{
  "num_hidden_layers": 12,
  "hidden_size": 96,
  "num_attention_heads": 2,
  "num_key_value_heads": 2,
  "head_dim": 64,
  "intermediate_size": 384,
  "vocab_size": 2146,
  "hidden_act": "relu",
  "norm": "layernorm",
  "norm_place": "pre",
  "norm_eps": 1e-05,
  "positions": "learned",
  "qk_norm": false,
  "attn_scale": 0.125,
  "bias": "all",
  "tie_word_embeddings": false,
  "parallel_block": false,
  "init": "normal",
  "init_std_qkv": 0.051,
  "init_std_o": 0.0104,
  "init_std_up": 0.051,
  "init_std_down": 0.0104,
  "optimizer": "soap_variant",
  "learning_rate": 0.00769,
  "beta1": 0.95,
  "beta2": 0.95,
  "weight_decay": 0.052,
  "lr_head": 0.0117,
  "max_grad_norm": 1.0,
  "warmup_steps": 200,
  "schedule": "cos",
  "final_lr_fraction": 0.1,
  "batch_tokens": 65536,
  "max_seq_len": 256,
  "doc_mask": true,
  "train_tokens": 159300000,
  "max_steps": 2431,
  "dataset": "wikipedia_en"
}
Each number is 500 + 40 x the weight over its row's rms, rounded and kept within 0 to 999. Layers, rows and columns count from 0. Numbers have three digits each. The size before them is the row's rms in percent of the matrix's.

# layer 8 MLP down (transposed), 384x96, rms 0.22, rows 216-356, columns 48-95
105:544491527443434560499537503549510592507446504458462521478487455516523475486550487517533504425515481497432497567516479417465448557552461453541437
089:491483556508463541481448481506483506540507494585546430584449495501480503531541495548481492533478496496536491438484538476399469465497490561474528
102:539476567484468518496446528563512458416497422534508470445432571450482510504517536482505464508541488574462529509546607533491480486418500484468398
098:552590530499525519508575431573469472512438414485480476539471547440466535497500524559495490459505527499546452554447504498417502504482593476486472
108:524467473478577481474544467417551511498510432433470525507566470529538521472508536437487572558491523473477499502555470469553452485498511495565466
105:482517533546487478555438530458499448534454521575519539470514499535508514496542584455537516501509495452480491463478479576521502596525564500519501
086:475438504564532493492480530515486472469556482500508477499519532507498489533508528546425506602443520531511542487443480466418479490475503497508471
095:546523498473503477526479481511518605542490480510513474555554486492489482527580445514455535495506545526598515482496511485464522477514524481489466
102:540543453507558490514486456547584516462462488467513498525517538469475528461473461508409502468462553476457498550552428392462467540512528520478516
128:455458465557427505486506526517451417528477492458529457545443484543514585468518471522493484521476506510455502491477605467577530474540459549478558
112:535544418477531505498489494478444506538510511494492496561546534470482476476473459545513440474488509517487542503487447534425467427468520416507506
087:509499581455505513501471511556513540498510477503531435486399533480476480532505541535461561506511430490412526488563529519478571444501512455456429
101:546437514485515462488452504526490504441438443579421510550472459524527482440502420484532465443530472498441497537469535516546517506456544527509562
087:465453493497507464438471506476482599444522533554490453516570507461509460480497487557510504513524499492552513549482496466495520454516481445531565
111:540537459523521557477428526533530612530494475497478493478477546437460470546497448558497445453484498503480482475454481481498536479476562471422514
081:463405533541459566539443541535511465524507477413513535508485503561588484513481505518545489541524532478502474460492464470448488507512575487522465
111:509519478485528476458449497533424498508438497461545566488535526490502447503494528530507486476568516550528421582488523515413524568533502512451513
097:521538553465451472563427494481536495438492528486452544486490447455449501510467475467500447480541541548518498520577486463512505466468508519489454
106:504541475490470444494462511512491520462533395559495491510474447459515494474571433483449493487462524559481508529503545501479467540482475473542489
102:461516549481510447544452513494526460502483428530467561471488511514585486493495540505475497471558516456561551513533482555498524552532482449585504
100:465465472573490493534462493540517452471535473519463472509506499464535535499472526483461477466554475476484439514480513489487508568500500461436536
092:507462500522471464527494488487506462606571518533525517529476544533512542512459495446551512515524491453519521493467512520400581460468515482570489
100:423477560537510450532583521466519519482488457554527461599456493437484517447467487547531506556562507510492523423521556519493454519515505534507570
107:512474498507531554583484446513485468471541502460544523436549534525416531499459457534509450505552609519557504517442487466600507458400532483537492
101:530468446456520498460517499508520535476512495537532476542453484525527464424434507528431492499495519552519451445554452461458492420514554561497447
118:472518596521495473560475495484480475471451493469567512469459495564537434473484546472549482437500520510517484515498550467476510527493429514522550
090:507467519432513490531497455533590455516515530482486521515441519412456533532481506471545435534461481519461530488470527543553516495551494465543537
080:520528504518560496463537523443480479502496602455429435534566565502539549491510489511550529542508541504458546484523492534509512393428540498530477
103:535461494538558432480474507521452475481482481498478446472498419487570452459521514457502443483512523438482534478494488516566460553449598500496569
076:480507546501498507480536467498563536493536444484484475474519447473490482474539563562502455476461478526514491547502492602486521514461506544499422
094:501498455495613488434483516420513508478551500488526530509429517513452467497459504532393462487462512568474558487484455525483439497531467488529545
096:588471527536519490533574515532453547529563603596539572454455453452542407505504494466488488424546514512495520537489467498418476504503535514452506
106:467426580559554508584453512500522484427486485606463503470520522496488571449452573531514513524479505506534497448531567539461571463464490522459508
104:508486471456532516564508471476558534535484450539536488527496473449506526461520470454479478524479483479446564514466453415519490584510494456473461
123:476568485538527547528514472503405532486431517494478516498545420521501476452537423397577464498482506525488468556468568498485499507452400500504483
090:457454454496525525509558500495472484490493436416516519516452492499438521448508468493450497474550465527493473503516536554501503509425470485502449
103:465458501504518529562433493485542390478530549479580441419486507571494473457507466432523539571483471485516478428503597496487502531516453510477536
112:481477444617527438491483540549522505507513429478505463513440466510548559495538569457483478524479456582474527497467441590411503528508501483550489
091:443482544498560515426475454469497433488506485578551532490508492486509519473456491551535499485494530529524528573479584513486434482550495578506548
114:550512462518467475466427473474497504452489525457456566534496411438508534486529494617513516483523462563524525460433504517535503520486463444489528
105:512516475464527494525525532521428489539593447541581525471562525491504497554587427477432609534547576477438539500510523457507485495521449504470412
089:511405484470478440523466595498480510512509491528499489488512430471552469451494470512426444502450520432556467513478472491502396439499517484486438
104:480536509493397514517491482621517463470567537517518565563480464520505482517479491481536481481522476522509515462494536510520553481502561476483405
090:471534489498476522492493536498434504530542536536516530536507519422489525467443472574491431475547482477446515482573514498556515564481611543437481
077:522507570511469522454434508512557516496578470440596429524461498496508514495526465472392529562527473518545518467434565494448511467492450473489504
105:468524510481492495470566423505547491476507508524494481493547579516559475496605486491519493517479550470566562468454492474533517525485485443525545
095:519451420536490509515547505485498525555496517492483467518471506525472529509546531551462484561465470516527545497504548491620432467559512483500462
101:535516474542507438516555452451514539499526570475509499579473452521497470520525516505486504556459482498517518457524503508519469489481518443527495
107:487540500492508518501587432569594476533468395461506493485544492544531486568547479484466504489484535515491486496496427492471472465569469491537490
090:404467450509526461464484527506505562446480498511455521424541581501477459515486520467506498496567520501550559481544442544507487461444456496490522
098:495569497481577459532543521439450570442524492525478489480560517475502503536493493453478479493500519503487547501470467407534466565435422585478535
075:519499521482525521523589526496485579465477512491550442543500527480489467542532558478516465552569514556518454453531585493437515483516537511507511
097:485601523489511495546491590460491471481536501464526488477519513461481489499494474581493418506483498553505456475453468470541507507510583493491498
109:536527443476535541574500510502481537567548519513489573520501469374495456474522514511453533463516494455521501519423477509468469469489454574466487
100:574534530504478541497531477456511495486565501554505466531563447581496393570492507537483485544492472493522445438517544475538540512520449502458516
094:495464529462474492468567516461504489518496502454556514550574467515557471515468488517488483549539504460501549587532446507530475561496550528419534
104:481611446501488555520427460535477485463556459527498465508475483476484486504492465511534477541476443539512526455444475500531440591463526516529467
101:547506436523545474547499502567465501508555535509547502526526509397492481479466484543512382539524528470504403499464514519474525490528509521507539
107:492482518511506537473454507533489519483486453522465463398517497548539477565428469538535576508477544511515552441494545506490456481485593548470541
115:483520465499538516548577494452529603527507418491470444503430530533448530498466466488515515486515508465558488478527448531495528483450521496568502
081:536469510498568490576405569545497541541523500509579501490506442462536529446515560517522521593478471477512518463511472471461515472537468520499512
088:525572440459537513488453438491416502465478427483469532464481601570573501432525532492486553467543556505528513504508457464489499535440448482552495
102:573517509529498516499530512483515440436491525443453520550455499605506469568473605451477491443488577482439465510560529489485449523474513432466463
077:520453473539544442531501428479505502499452526528502537548532502528544447429479518515604508455491549465521514467584453477559509494571541525520480
102:547508483496553551481465446423535455507540546475486506483509414544515517500521464580480473544479541438548502449449529467535546485515562543434484
123:518534476476490543566533422449534505522472561520469557481533405560512509492452549490481446461479488498509503511525456534525525477453485476537514
086:530443481549482410498478552532535457510586452506520485460457456502574499473494507457523600580520561510531566476458528515444511464477530538571499
110:457566516428490459585425550483471488550485487524542437415414453497515549482433528504500489521489543514432510456561539543525467475493516468557564
101:505417470425494484488502495532415534479527499472517447436481461576552504479501484504509446568486528528425547495425529503504466469565447503505575
101:548512525496466552514541392522536550490438476513501508485489516544464446572544447537510552565495504490502506526484508474524531539517438458441553
123:476537469453577476503551544487552517527495494530551539523524468536512547455496521540586548572445503466531504563553495482495550455443516527520418
097:537414538488527466484536520487511494554511523520406500539502502491562548531518463497470486483527501543523467493481553555547577466496550488513464
075:546573528527476526483495484459498589447521466472447524477520563552522494434483498605484494575494514457531516537474495466543488441536456518472484
109:440450491417483561484452481476473482462529530522514511548531479502535546488540425486506517486581503463509485506477503487487516529527519545592548
105:497468529485448412596521486495483497516575498531550519510460507505528494516470517536506483492467470487459517501451487420556525506511514441451464
099:506490524445545488510480542477467484427500547455448446492508498529490500449545433510542563517464528436503574483485559474492457446525415467489544
096:526513432521482494524592539535527528563526535557491501474544504463432490588480416527430445469473490516501503496489510494541530500506461514496493
120:461533546435521512534566404494517515501452381439511558549472514470514481510530514538523562514511444507520447479555493483413496517518488552510436
099:567526473460482527481478415433428498475494522571461472455472540545488472454528468478488445525492518534502483511481565455562421479497502564480440
096:554472435488490546550419574464522514529448560511503510526445409507451430513543442545531501495480512491526471486535443493463510550497550444507531
114:534499498511488482507520516512543482522458537448477466470517453501475528447526558546585493555489596471481445559503372534538512493464498507494556
105:566478491556536448575514570539433506530551464527486480566570431482490537501533470463497518505478503424541527494511444476519457472501522495531522
097:480492552527541622403443518499483483483488504427495482473543497558417468586489557568531489536500512508495525559528419511494509506536526487442484
089:499519585493510518477522497471441489510482499480510534449479530520517555479572502482546441545507566513490554452428510508472506580489483542469495
096:519476524459509577500497505561503472523524492452522506512557532476486512450479514541512563511460526536531486517445445438516436508464456509450441
102:508461460513482539517424487555480447517521517488545453476462500484515544539428477481413528547490489408518493492414490457468498502512520507457485
079:513491538485544549549477499449510606507507471459456486525524412528473526455557539511577464450467493548506586488535540497536510490527531500456483
100:526476469570519476591420505463461460472483475470507510465472486461405552477457393501518507523499531498502538552518482469525510490446500508503485
101:514512493504543461464531470484514468454530477518566456537518601488481534466469502531464475512478455573481471474459485499491492486574494560563455
107:522471524445505490502492465529533507472446563530463499553498455523336466502456517494468521469474526487554457478495532433467450469538528530457423
107:441499551498523518513561527496427532496489554432544548497449483517507502525498508465516456476491473584500527546614556473492451527516502509539476
100:576450477473477495532512497478480477382517570451484433498464482475542566530478447489534516550478542405509546484481473437573472497546545467518524
100:498511537472528540581455455530641501474447449488576480480524479501555480494476451449509537540496448502515551536462542548538497485474435509432501
099:474543565476470533558526546499480481492567523540512460602517369486432450480487546539484478498472505531460481456540488463475495512489462507543530
113:492493523486483480579408475496501532469509557494433530514499487516484481509503456514592491595543546518459486497467492431503503503468528425566535
090:483511558502473458446502523452479443496531450499583485491547473525484531519531524494522558525480414507470451428448540545451463511522500573523519
100:473523494487521377491524528584517539443522483492544503539481548524496447509473517473581499502524493480560503462464436581459561466509517472487595
082:511549504477491524548469480528490507524479508466455602546521467523568593433513474471525476529502470524587532518510527494532511549479560436538429
077:527534477496452494482493524524506638476460507450536487510479449459477468487467520498447471510514552580563503562501548431525506484478507524495496
086:504494512486440550458489526483459489485524399449571468491504532424475513469554510460500500544532511481471506566468489558538545396514455442501480
081:510481526574548530516404513523518524478521478525536437535484457499517485487554569492460434525460485499520532413503487515494494466439544523513498
103:502527506500537539478475474568521571497479522501507540485569430518512487500538495516514450506454499601497481511583445458537511574550571502467476
102:487512513489516575541504486578460571439477496519490503462531409485435567473525496478460486513512502484491488589543518564470520458521519491503440
109:502539496514406502576596523554471549503400504560495489519505453488470443524493488536506417477543547473459465488555534518529582565529524475493519
084:490533518490429529550515459507544540496428530479483549534521433497459408512469482567513500461549508537505465484538501487562552480487559501440482
108:510459518435516534478537397510559475511527406455519472532568531485500542464573544522465491484516546471476547434525467448506488483423604450520535
103:555565444514519498472501488479425514496464494451470490482509569417471548464592564434458468477537494542437462550554505548502489503573497527527450
111:566468619467500461479451446481505427516473585474516482455497476508436501490465521540455527456462573530579512534510476507552540501497479455475420
105:538500473441507458557460540510475495453514480502463531507519469458514482424503507482541413442508468536520505580507468511453499527452458462464451
073:498503459596528538509534436441450574497543546588553501556547471475508472513490585497455473467500543490521445463535460523531536495552523492550559
106:463464506487595410571492522479510441484540501500495466502506556509527559489487457518507540508446522504534534449431494523477445473504412534574505
085:563528508545526455504507476488514521530520474500495509540455525568543507499525533524470495471474559465481474532519549502552532522405558579473541
106:491527505540408495488509515543443453494494495523369443456473546499478496477436484509547524442504457474500514478480491570463507502572510473454550
103:470467499454512489481500440449503573416417511510525460538560568472552562477444524444529468437479493521453515492494488425517510443487505448520483
093:442539530586435490535476478503525544484550523520528500455489538534561490511428470517492575524510460533473528536453462424451472470506494482521497
118:514482435545496468541436501519498466515492487504537523467468446467510501527496520521505502480492503446472520535584512411492444505473521432464439
096:470526485493519428493535511481480450456438499557470535470536508517480515472548466488466441415476487431529487546534513506457530517524463523519541
095:535530498494512544484569549499463569471519469486451559581518532476454547572496483575486482584458543479551526471498477488477582530547512483507543
101:472513522485458576517498453440497514518407454505506549518449534518463491517457397511456498432439533569458536495487462492550432544529485550502544
095:606478506479533468525522440454478480449500493502404546564498423557477452482493500593525451496483532527511501510458517584528473408473524456504478
112:574517487487484510482428545516529483506566522500458544459500543481532489426485478461518437444599495520483505545523485514588536472503515493554482
077:435487517561528526518525451480488621483477444519532514561516517522527441483495522499522555514527466520473443483427466429516491504510558468464550
108:473556556466594510535545458487487557470434510424519479495516483533421534492544506561505529446528432487546508460548539499530494531503480578470478
106:490542460509531476500533480504499517489516455496484545502544461493487388513483503501444457486526488499498582565527477451532525512442511473517436
117:625507486444431506529443545439462524473483532522465461522468480507521491433474532543454489418549511500444529467598504507544483544560512456481525
104:560424543518537431536525444468550453419546527475492488491531490488482486471506462484480466528493508564502476469534527479592526435431484514466498
098:431507503501514491542533445481531570449495480450486505461497487506500474489457516531434456450508541477479441455468545475619476478537521534356568
091:532543492488509494498487541493610459544452531519434523477450499459525455543590484481498530529465545526513519563543527557466436504571486518485566
099:437503454535506516435505455524492537522511498552497484501465449478477423564479485489452467526509526451451447496454519539495573399534602468546527
101:498523607549532493493423479425482545510502486512541473491429554553510470492464467506507441458416574510465502524514474427557456484519444499475456
095:494543498526486493524514423494507518467528500472496490529522426507481485499450537546500467476459525481465481534485524572488487554479507500465546
096:506519444440511468526522502508529426470415499452503500495478460537539497521534474539529537533534509493489504418464434460415421527534514427489501
108:495494517475517513453552493546598545497513501558498513457531431416430522523472489519472455475461449514532456498475491601517584449494572460524554
094:489534538495588474510431505495470542462470529552514464554433465584420487552516548546441481487532451415457502475480566490495490416472525461518530
092:482501526535458498587468544503497493512422473413517539539461446459529484436583513464484551461483452444497504537536564437494524510455459512482501
079:520431526540514535424475551563477501505447584467486470499461478545519362522477530569510544496500525528513502502523506467464551498442529525516478
104:492542528534463465508540538519471537486471455480462510497462492528535494533471462532567504518484468546571525516560530471502516486542536560487524
078:495517474515428485457504556477445558527525522523487527545534500485525459569542542538525500433570542522481442472437498551490528447525575524511490
084:568516530521493533490501591535565567474521480528578473532482576528512492395522434554528559552521510534529491485516419507422462504547483583476510
102:593481547516547519510433507501466597443486518481470514480540512612535480507549539490570498494545515522479522512559569514445505463498454466528535
087:491481552476502506479488538497586493493528520473476574503579481553527502439505609494525538484517465506524597476522549604492548488455504438546588
# layer 8 MLP up, 384x96, rms 0.206, rows 217-357, columns 48-95
083:396441475535512483557506481540510495511579505506540440509534523495514513483503485446497429517478568477493478500500440527453579510560480487535486
101:419415515520534530527492502503474533448503482440438499584501474483555469500496617534529492486454512536502527523540441544455508465487517488473474
094:438433476451522511480466500518562536499541543471649542565590442505474443488445505507480500477526468483499505532560520432518467450491477492510505
107:557454462445454613492476513486487425517446540524452492579517514489433527442480487441566490494512490475550414474519535535494508554449499503489486
101:545393470462516505513557512623578449559438480470530516460478503409464475499573460541454467508552485514516391520448493472496515455443464473527480
100:572534477454457480524514540482486514519540544443526519529478527473485519551470444446554493468531491516560467558456508545496478567548557529483522
099:480530475447484479409528508494523511398498556472444510513548495563437524546494528480552563491535500477442464499531510534535522527432597519457483
102:489503537553512466465547459443522529423518475545522493505522529513466480494545457591586492540489458540467454472446481624468535394503528540472518
109:432442506513484545578461504503546532480446475493477530499566540457545457477587507474495573557470513400557503577442509467550492494445492503496566
101:429467498526496532561533572550476469538479453491502540464455482535413472522486605506443409480528436516562479506548507514454456475516537498488523
102:493419497593553543482492544557526540427509496566418486548546571431439542524564472524481476498510564551467464478601495501506446540509456446418503
104:491515455413547487472471465454433505476485505510504438510500535492461463547494495537476518468471516459517523538555456438551568492415515517522476
109:513559515514432521479489571431551560552465529463568496501500474474485500469579505479520524451509476489560522516426568521524452475522538553505553
100:515481525525455509550485447493514538432488499557481485528515562470550457527522494444510422542518475488548535436465469541525574558482537558514441
081:478479463567514478572524474499502516483491550586556537418501429490439557540576538461455523557494447447457582464525499501493573499558507544523480
103:522463491464437484520513470439435517546415467488542460598563454491482504511472515449515492480503427440466544423479544562505487505485516478547430
102:521488436545500506524505493512539526496502515503496494425479371453473495568545463532486486537466522555513478444453461516556485447488428470471490
104:479480427525476505510494513532486527459555566479552505574497519503480486535453533520541496545567426536546509539434526503543539441579412504528449
097:537499481467492479464533540515563545452449516532440492485462478556446459542435508408497535550485536480509413509526518492502481442545529506452467
097:513487551473508485467411572451491502570471519542529508501550465452508514495511542461565572488560557546503509511563597537504546525491438518567545
098:456554489524537546574496578556482496573532480562514496508566472497539492503460531483468466527526548493422473475449508480489536522504545527509465
099:535489413489515505495503475516530479455527521500490467454521501383527486453455522465523459504544482441539501429499532465464418493506494501486470
095:487534521499499576556466484499496460518459523464503487462545486457472525550577455446641513537531528445635504531495564494495541474539501478462505
096:466490520495524436462507450460527495484517505546568567523467495542461534460472504589511534506554526428474468547498533489528493459512439531537499
118:489501492502546538488579482541511464462535473534547511536499565527473510544547512540555502505577502495469423550527552530551515538476541561473477
088:517479442413491474469478533474486563450499523485468426488567530555466513518543495497500538468453457386573469453495506499519438480489468528479479
092:517605530510515492444405573534573461526594484516565495517492496464492531530520536432482435498504512461517496513548521511523515537482527552454489
102:511476547436487561481510436384477512491506507480563500472507535525443513497527502514451543479503515520561468467496528601466484536503544541467502
091:487456453563472470531454501516497543569435491486578484510503516589488533518493513507489480514446533516526549451539460485505466504533503499403512
096:459547570529494508425502484470517532470482591515464540552540564475462540537497480513531475483483510485497608549509471534491592466436486521494519
105:574487471535501478581586558520556526525430428480514499516558533486500494501527486459513468571412539527506458515457452483530472440495522577470511
100:521508483447439508486530559463449506548508463453561514584506520451545525512478446393545502499496505488510466578510536479547446493494495498480494
103:510515463493540534522495507419496464478480505514473574469548512429440521503437459502473534521460498513483490495454447509549541505471497522458555
106:521493532479419494529488462436528517492510470498521514521536479491469513526497443451522466562471538565473457534495501493546517524591461521562572
099:496531497588489576527473528565547500522498528516440485522501482418551412473518504484483464521479509481590514509527618444533509473562481473504545
106:542501431549516495494467519520512539498457548528467467536444493501547469481468580534513435532570482533568465521510517462533547502552524446495429
112:402509519515525452507521544487525512549513472503437596574501533524441563581569509437564531473504497628473566510509449518542499457499497540500505
095:477500461549523484534513508510548552542447429514498497488468517464504514538492461489481561567482438534548487558501536512516526525516468453471518
096:499470545506504483507442516563538495481540520452467486480523564482484530506539552442485548446601568527527457483468417479521496466462468497475508
107:578515474489415531465477532439466474521562510490492539538524505487520513475547533481545541508498490544491506535503506455567485440462474450450501
090:470559466504499475442501503475547451555514444457524438537504489479486479509534465555434482529485525503569463482434507401512512507483459423504548
106:510449477518494482427450518503477557525459564546445467487484541473481523522490432517551485449516542477514478527530471519508514487479394475480523
103:452585484541503600514585534501512515465461420468507484483433559482513478548448481520482439535519534453526536513521535475544514495531532379518505
099:524495452537456503468560550518504473544563508522516485467495545472459553572545593569548525502438480503545500519551481499484529409515497537554533
109:470490510537506554463525563410481604482459496486517529416477446499442459529510582497486463433506507566566489454526539565511413460537433503521517
099:468451513508475496485488546542490524499479472478573433505605499469438490483463562497537429480501483462545477559530468496546592505514482592540482
097:522475414522467503478541498468500511516412515486528507482540558492480537537567454419585469408467541532500445477454514499574538546503486412490465
101:534512484579519510504544519446466511584460568475448520514513501434519467434511530569466491538501489520510520493496612553528514520592541562501533
090:423460479596495445519484502492530538582484489553476555471479569484511548557518526450536509449534513484412428565455502463491470489512577450499483
096:461503503542470539485575445458520501596532541457454510523528455448463555483554558497468502500516458515535454494508501544508483463497518468478494
107:485483527590557443508506531533504402515498531550502496520535438542510482525525498521494516424471521454538498561546395474574503548508476523422535
099:547537530571456479574445458479534524514511529498494553545527476494572536484516533504512558519479538445593489506486512467548527539548532407540432
105:493418565550493545504494529410565523469469469474548475513535500476465508522472469470505510545524538526482467501408456476468446507512418499490438
097:421471485537435421483510499541528498493444499503549570489447504474494554454441487496509551508494495471527529489512440530447546487535534556564512
093:479489534508489514555506494577565519551467499510464405579491514508535470481403574491545496532494440552535530583475465475505562438436530468423541
091:504482498564502488499454500479468578441468552515593505479518492551470492511495467497493507523476503479495479520449523480564452522452512467556418
101:556424478533538456493471519529465501505403452477513470515568543547465492475507542520430507541441479458565420564510543506534509502528473505511573
102:507492409475508529495512485449467546531541510460449497513507496467487552529451528523543499468519548435398466414582473466526527448455517510471535
110:573512452462424523488485508502620571475478559521439498528548511506509538581500527552495493513502576498530476519510543594445518422469485472479509
091:455462519549516446533560504504556513493436579540445507550528475450513536544516507498454552519600441521463524470523523558533549468516488513535571
086:508436528510496492541461540409533496501482522428503549496487563513423500497434471531588477468540416445541536572486531524451523507495454532463526
093:525506498576537466537475487473480522534515535482608518523523471477482455491607478508495496585477466491469496458562466460507467412575495516582561
087:495531523520463523601532526480479399526542525567462435514523450492483470487481505547435523525538410502498473469436477477457597473456523498518555
087:490539443513510487564531529535446524429481452498529543461495563418544430489474568467440473450511447518486475563450489546431460423470511497519531
110:436515505504451503476500504420514506453504558505477518574467498500466471515481561483477493561573450474581489493544523452592460502509471520573474
097:487499561526507502490525533458494487506539495565485522519502461456498584551515469503499422510521551532591505540535520488527567485508479461532525
097:465532555525476478544491500511560487472460505449515488523512550513461559568496576491476466461423485505536501516474502546479454466553440548501534
101:469557482501558526507525527465536549546520468482556500503500497524553422570507511451519580461502510543529448430438545528557484447481517483526466
108:517452407436525539614552528533535502514498485512529512445535492485407531448549502449552485556519462503490528479539453504483493493531513510443468
108:467501422530387561563509571503487463521496484492472521466566456487472488452564547425521471471547533504487498594523526508492453492533507508500583
092:491449457483435499460439452509447498459473520553524530545501493489485515435484503473467468534515424490548469552496489471561545443524480456454504
096:493444457486498465561469440509496569453463559448522481543467480444544520573436528456505432443489514525564471500497548486456536432480467477462483
101:483488514596472499487454464512586575498511559507455496477507501456361452541572550468561491524465479564514446519526491524523490431503490533538502
103:481537475501429596572527549470529461507482545440550488416414486537523512538472468547492475537537470537538461489480536513576511467532568527476457
098:472418522473560514488488558452484570538452480503585474539485550503467520429481527500508508514533548554505486534508518480521487440459557487481483
094:428482503541479489469426437536493452508489457504434531540439557496509457499510531437474458491487460501537549524482474501456519475504595536520543
108:480474533494454505505446505466442443578507498526503487511517538502495502480575523506453505466462462506522530429508568515495544428542533434521487
108:483467528512535455462484494399480540495478496429503502493561526484456488556491514514461465442493546491495522459529539448529509480450524439446417
097:591473509497453475499491465477531486465491590483503502468552576524475484554460510497543505471425482540529414523481485584477541541500453493516496
104:437507512499475508442509526511540455528571541482503529534521604517524428517534489527583462454493474540516526481460417532499514461514451519442525
098:573459478496527574533500489533510473457435510551562468540500449483470533453509494447502513508533514468489482523573571508535516475498429444585508
107:546516446466468500479495524551533583518568550473539554558529605517509533546475473538465469512545497527559503450537571557469467517525478493519480
093:498481424478496447524500538496550464478514489516506460574504508520551512497427502568499525481578489462532438515558553485566537433487419485543460
093:503456509548455467491563482398483480444535452512560498507513496490497520547489529455545553478548543482542469516488511443456462476451542450577468
113:486546518517529516480488540492540477447498500414513460506437483513500496562499482524483527473582551619612513514494542524513509495529484498445475
090:494473531521467549532475434470465515492522506447547446503451539509446403506510487528490545506492488486459491398555480476422567556465486471561478
093:512467476476492529449588436447545504476513443414546442478494486471590486544546461459524517495510458489508423506509510522456447513541462601541480
088:552557454463514468433511485466488512516526537455473530570506505457481487502513483547518515435473415448477486498546534512475488502486446390472531
101:511510459460553494498581543546595553514529510482502467561539480625533543572541492567535512496502456462523486563534524504488523507537510520528489
112:547538496550497568499554517472564490482475535414489512563498448472516534481520468540438453469470480549548488563584552498502495519552483505508600
104:569504515539520559493531509488526523530458482547528448487469492553481504571465497469501493498508401470458501591462571520519550480486524507513626
094:498419499506475485501490467463488496483487546432538517556452451509411525525548514570487496458521448473482509490559538573436523475539495503589560
104:499556480527435473524488510527455503581500461449512507493497540517475503548494502469565488496529497473505454453526565588423506544557530502615507
107:450440535593505533471480531462502464471445536457523516489474504458447497459504511518566442489536598472543462552470477477535520501498504488544527
100:493470441526478517505525509585546548524501475567467502548482579550530490591514548490500529543406501494506593566543499532503448536535535456571511
101:465485429535482508520473559544486542465499524510523529488550534476508562463518486511544479546486546476516383429513515482510438505559463509525480
095:518462448514500463500534559484488482494574389565494505470520516490498441551523495497489462544534480560473471496490470513448472530414542520450536
094:528446495505528483514523519526531513455572550550518531542538514523471466511548511395498445475477478458463519477519532452514440492474555512473476
096:479527480479505464527461495450552521553522551541465478490497530468538423570480494553466474523515570486509499527467546515521486542504497445469476
093:511510501511505464495470587494574574521490590481480490562529544469484461507475500527531536510528473490536521526520573484493533583544528452483536
110:470459496426542536508536521536501479482468494470531512470488468503480525478532553461598483523473530489571525551511496567533454501549520497490581
100:397491510547533550479521552473537489519434532491471451511538504473481491526505481577449441476551565569557463460507538515530533526487503466538481
107:558537440529494516501480543493480500486546535480479442495443534543495478493490509513526480538421468511481472483497540552516508450457508485437455
101:470484458475532481469509563462513416537600475454562402455488477449538545525532480477477512569533431464469523498425440461428466521527454486534513
094:535501549545471473552432486510525576544482508455493442537540554434478487476500433402505512436555516545516504525535564593528485506509530533486534
114:479521477497501488524503503567614524526470447449526546507534474463498418508516537498426508496418552528513546572501499559487451485478498490515497
100:508435454460455511528496454487445510443452550546519503523528504500474499538496516474541491523465520525530537514561506477511512534515427465552511
109:492505465456457435500423500500546570426494559538465524482506544450419502531496516453472459474574513449482469533434464504503548489517499499470462
088:540470495529485479489458583556578480558544548497520472497470584529444514527513456522552507481420430442598515480493532490547483514464471478469526
097:443460442510456502454459554545401552482455447462554459407498553511427438502531473471521518496522557467468538465476558519524510486507497529520481
095:434509445447565461478466505545585548520539439522518502482478512575536546471449565459546531508525516487494576520561497541504468596512468503493481
101:495482503532459514462607464470505496499522536466442463581451464442460544544483506524521532439504547534486505517548447517567525463476625510481496
107:512475548487522533548491431496488566492393457587500482503484572418491529532488502447559479575473547458557511551490490508464560526553454485465507
096:518477484435491498505571538538598523569526527491529577531552539517474515555430571496519484492479493483504416525528512592529473550447535510422494
123:534446422493561514435554578506456507552465456485539552528490526525507512513526501507517432561439503481483474512427539480501488499452474511448501
094:498511482500512489588498446536560495465546534505510502491586530473478527545484498468475567542510427494534500451471553604497498415528580529549478
093:459509502451499542472488482516515489520454469563560530516533507407538482491498567510461569488519460459508553505529512394566587485495499524453523
101:537568499531494490478460507482492490511461461591550537526505503478521414470491529481541481559486505433582505460540479524533480487504438514487457
091:495485461542470468528518501426593504605496502533419483484446506511455440485533521465513476437499414462564520530511469565460452515521480500474388
099:513520494480531495493508550531503484463485488524521430570515586494448504505481522492568535509515527580478513508501524552607493511558523560525451
092:517463469468452471440530557513498431499563551486536470434508495572446520535489547486512453514483470469557482508541487560536475445496463501540450
103:496494510507478442484482507464487450499537567495528492538491472495453470474516510406533479531525547495403422479468554485634524521440470510535519
109:521478472486530511418555511486443526467503508443537551470492475548520413553471588573483520546541505454531420496560535517583477430542448439472461
108:538507461460502501546520500414539508473417533449458504490538518555416488559508453445493502492548480417533451454427497535467516468454537498522492
099:463505503475454456476399523537534545549451470482526495475479469573468494506538531593511545508428513507416561549462539531502482514541489484472497
098:429542459479398516483594539490436538521465555490445492571527505539480510541460522490500521478539439551507515518525523457519525580543512461457519
085:497520458494513493539536462515482443487533514508480513534593488541498491545535481458437502452520475489542518465460529485528447427529519430519483
095:512513490475517403495537503469464534441464455494552568591570487517481500504514537446486534541551473464431457502531450489536542539591490569472524
088:548436492486458527534550489507500488568454510495524522431455478440520544573522468407545514411484546453417469470466534505505560491432491476493519
088:503452485542454554513451521501480522474414511472522532487445468482489515543465557456580457484533534527547561563428622477434571499460551454469484
103:490518469471481479393451437461517555488448438441547480552535529487452494528433546422444472455513433495528473596502479558510483447488472518424472
105:569459506508467519487514499458450497430504425452503510496480548488500540508499512536564479501501523493531457498600486483516530381416533477485515
100:522504479565489475427460547516467525533495576438502495595457452471464509530523493492503568481554514459489529489395493503515514480486425441511490
091:469451563444560501467444485540498543517541540561532464544476551533443473562510457484492542483542480448500526448479545494530488502572506435460500
089:505532413579461491484536461517507436503520508503547492446546431448484502532596494473527544492495499478565473488513554533508482504498524516518492
106:545447407480552515429516472488434455525468514472542507528609535463498517516565579472476522451548467487579512513483538486524473497473455470499463
083:496459494542512546513542504529447528497570539481488594481537528461437472509460524527506511467543512499519534581540524578489527475497506479516487
096:440492520461524475535526488489489459489559504523489540492521476560532527596536527453392462499478476548485528465514570520509500504465545425529458
099:511489435475456540599445505494524524473492523506533563455490472552465500494471544469476507376520486488461472538555518535541521458500504511483458
086:508487471519508452502492485439569440506505468442490426507479489424484445554604536508420493568462515514496443519503545501448508567420451511443448
102:448505405577543500503541483547485503496420523554510536573476463495485456502516445454544513534474501577566525510477554534495423474587592510498498